Part of a small language model's weights.
Size: 10 layers, 3 heads of 64, MLP 448 SwiGLU, vocabulary 7372, 6.91M parameters.
Architecture: RMSNorm before each block, embeddings untied during training, normalized queries and keys, local attention windows, gated attention.
Each number is 128 + 24 x the weight over its row's rms, rounded and kept within 0 to 255. Layers, rows and columns count from 0. Numbers have three digits each. The size before them is the row's rms in percent of the matrix's.

# down: layer 2 MLP down (transposed), 448x192, rms 0.0638, rows 235-244, columns 96-191
# gate: layer 2 MLP gate, 448x192, rms 0.0733, rows 236-244, columns 96-191
# up: layer 2 MLP up, 448x192, rms 0.0615, rows 236-244, columns 96-191
down235 100:123113147118071169135087149104137131154157114142091129164125139134149149136091120092066130148114085085121152157100142125101141120123124133114130141082144127161130114119087142136134156163153139114148090141116133094099106125075102140129131137136093173127124100130147058151147120117154119137
gate236 090:108149132136103144138142145122096128142150164136153122108170126096142123180143154128085148112139137138130105157139171113155159129120085110136118105071151157114120141130167112167164123154154071148131122115123124100150112132136114084153147129132124128143178148120176123119122119149148117130
up236 091:139111134157106166136179169133123118126114115129131134140099164156144120135116133114144083138103148130128127159158115114093104085106144107072106090094151144143087091137115137090120154145103123119096135132113130098064154124169127115102110122116164120117136123101101147108124154160188171167
down236 095:105110152133098161134111110122123128136119106101130108126146161128185171117154156152173170110107173129121149109104137181136098153132115123131132154134121148117185170110145154179114163138176128140133150150156135146134144142067125115131167112095111145138121134142138144127104180162141127121
gate237 104:114125119119102135093089113162153108157116093154153133130140155175132161088120115117128115120129151122140136134138143134118144154151125105139141172166105159118116164120118160124121132138161189094124139142089130110102130116126099130105147107121093166144136162165170157163134090126164116104
up237 097:145090093146121116116125128114106116092120078121153155137118149106171093135147132082144131125140121167118138113159163126133119155148107135120112139155147091131126144133135110110083122123122115134135129164120111139140154122100156159159125086139139143156104122164139104161165160128143141117
down237 103:127148175172134142148050161157154127153109144132111106087117106173098127184141157130149134132121134131122131117116099127154117108105121099093127126149123129099100143110141136132104120158141162117163138098137134126134131142135108140099137122112123094086155152144147149101128104129101145069
gate238 104:123137109147157138140113120113193105124118150160139093123109131142112113144166164121134108118147099153130119084198154102126106156131100143117156151071113142133186141150117132132109165069124145095096156128153130110136144149159089132083092146134117108155124063112111116120153106111160169125
up238 096:130100136137158122110106155121109081132163131161128110102188149131137102137144155100183101094059122151117153129120146109106117143132131154144122066106150131087136137138125133130165125137121134155104169103115151133130124133119151117167092179119135072137103126134120130086150132125112122108
down238 098:126153117112156130119107102146116148074088131099088099136140152130108122120130131118134141096151160165114105086147076133138134112122132110095141183127111158137129114117115119124107159135092169160119128135134135164145123118129149162097162098150101105142110165125117138130085124153157121096
gate239 095:117129163143154185121123100116122094142147115137114151156110103129162136138146146126131102124171136102111122102150126143129181150134118142139133165132128155140184179120115139127128167147182147124150130120133156111125120156102092144097134100113130134178114163157130111093121118144079138106
up239 096:136134101170158144114074126153162130169127123134176171165116123130163118074152098132142168152108116156139115178150115139148142108129185113144137140125151141136156087107090120147128115086096144130112129123128118109140153101136073142140137126111098165123118181165119129107057170103161138107
down239 097:102061169131197093093096135100116149121128118109147098135118128146118112115132146185109166108145132159093139117128156106127116138105150132107103143116147124118136135129108138157116139110104131128112123145116138086131098169132133135120139156106139111117153103117126124113189134081116126168
gate240 103:124134064126139117171049150115136123157119152155114088138130139156163152147116097140129131140142157127108135130091118172139132161147163118112089152100101079147119109108105152160067123081126104120131115133185147102108164126142158124095107110145136121090121118125087135117106109146120105158
up240 094:125154140135104108140147113091130118140087135137133141146153109118135136135110112108100184169103137135090169160096136134157122158152113155139141120149172092119144137121097125147165150191132105138118104141155121117148156170132122164132097146118106132122111100134139086128103156122124121146
down240 096:113122152107101097110098134162125084104101120136143114100123111147117158125148123108134080103143097146137115124154164133134127125124153100186160124148130156103104134110188133083101125106130167114131172084095113150125100084130116138129129123118109131148132111147179158133128107086110117104
gate241 113:109116119121125119143083112124170135147119166164131162106110111135103090113135100092092165129135145115179113108099146127153117119148174163191114103106081118161123130146109144144097101125148157141116091091149117123102151109126167094081110124148109151067152122108126099107125122140167125120
up241 100:115106126134115128100111125157137133145107114140130169168102108094123118154079123141136106141098121128146130102137122137123156184123102187138137083150124103130160105094140131124100143135147130123098134181133136104108128173106112142122119137105156123145104117108106099111102116126095152107
down241 098:130163125133148138100138137163152144129124162089161080130093136154135117143131130105116099081111133149105157141135130135146139119152086161154124141127164166115097165138109151162133136105098178118098136105128145122139114115154144162093093114132089188179140187187103142116144109142112078154
gate242 099:163126101127109135130109099130125151172112151194148138132163131109141151080127149176143163107164121116129077120127145139113174166127139081124180132109147110141172118115089178108140141153141130118109123098090151157126146121129094123118133111110098131128108154172134135178081145130117139105
up242 100:122140119095124100160118155154188134172150146141169155157108120097123130150160124188096165117109143142157096111154132157128110093101177111119141161104136147114131125132133116105121203186170138126146115137157116127125141147111142123134147157110139145129111156146122130082092125151098158088
down242 098:134108110137136169112153118067068146123114120143126114102103141116117161144104145089169097134116094128118143104117153150142116132128130097129121110133106109170140125184113134167120113146087142150127112161112123128137142133149107166123088048149157103136120114151135128125155156129134091148
gate243 101:092107126101136115135132152130153137156143126133115141133138123093164146166157128151106134145168131099128124100133143119112129111148146147162125127108085140152150144175105155088109123144147132139121118100157093121149115114142127111154125114143118144086079129131127130117093091108158182115
up243 096:146123099110108087157132084121151129089136100130158102136151136115080104091103156123113080078114109137154127120096154142119105124133121132173153133159099139153148133147171124124131159166115142198109140134163160160095103069099084123138126130101111132137124113109091138116114109146108168116
down243 098:121154105135151157122117121155090126140150151151144164121136117127175127125164154150112188160144099127121086142141069102172124124145118126102136092094136125132103108142083131106121138110159113093096142108144129115120110149157143137150140158116115105156116110146096147131085146159163099153
gate244 087:123110122172107125123093097106137128166113105124150125126186157127148129104164110130113157127123133122144168082166139124162059163135171147138130130174113109133163113108156123134113186121114140182101189146084133152155088124122149119124124150141090134131146131085144122100091143118146133127
up244 100:087152136128142123141100166090165108135119139119150097169150139096129146143105090139132172128120124122103130136145099155155156078113119116060100139117121171141107142106109116121149087128096072106179126110148133097113122119157125118134132101119190147133126111143130129069134155128136133122
down244 101:155126147089122111130134071120108120149097107144151112128155115147125139073132100176143112124141123101162153140130126138130112132142111182116120105142120137126139108092136105074148151110113173114140139153092122127135143178115165092160102109129114159117153142099162131111110139076062159108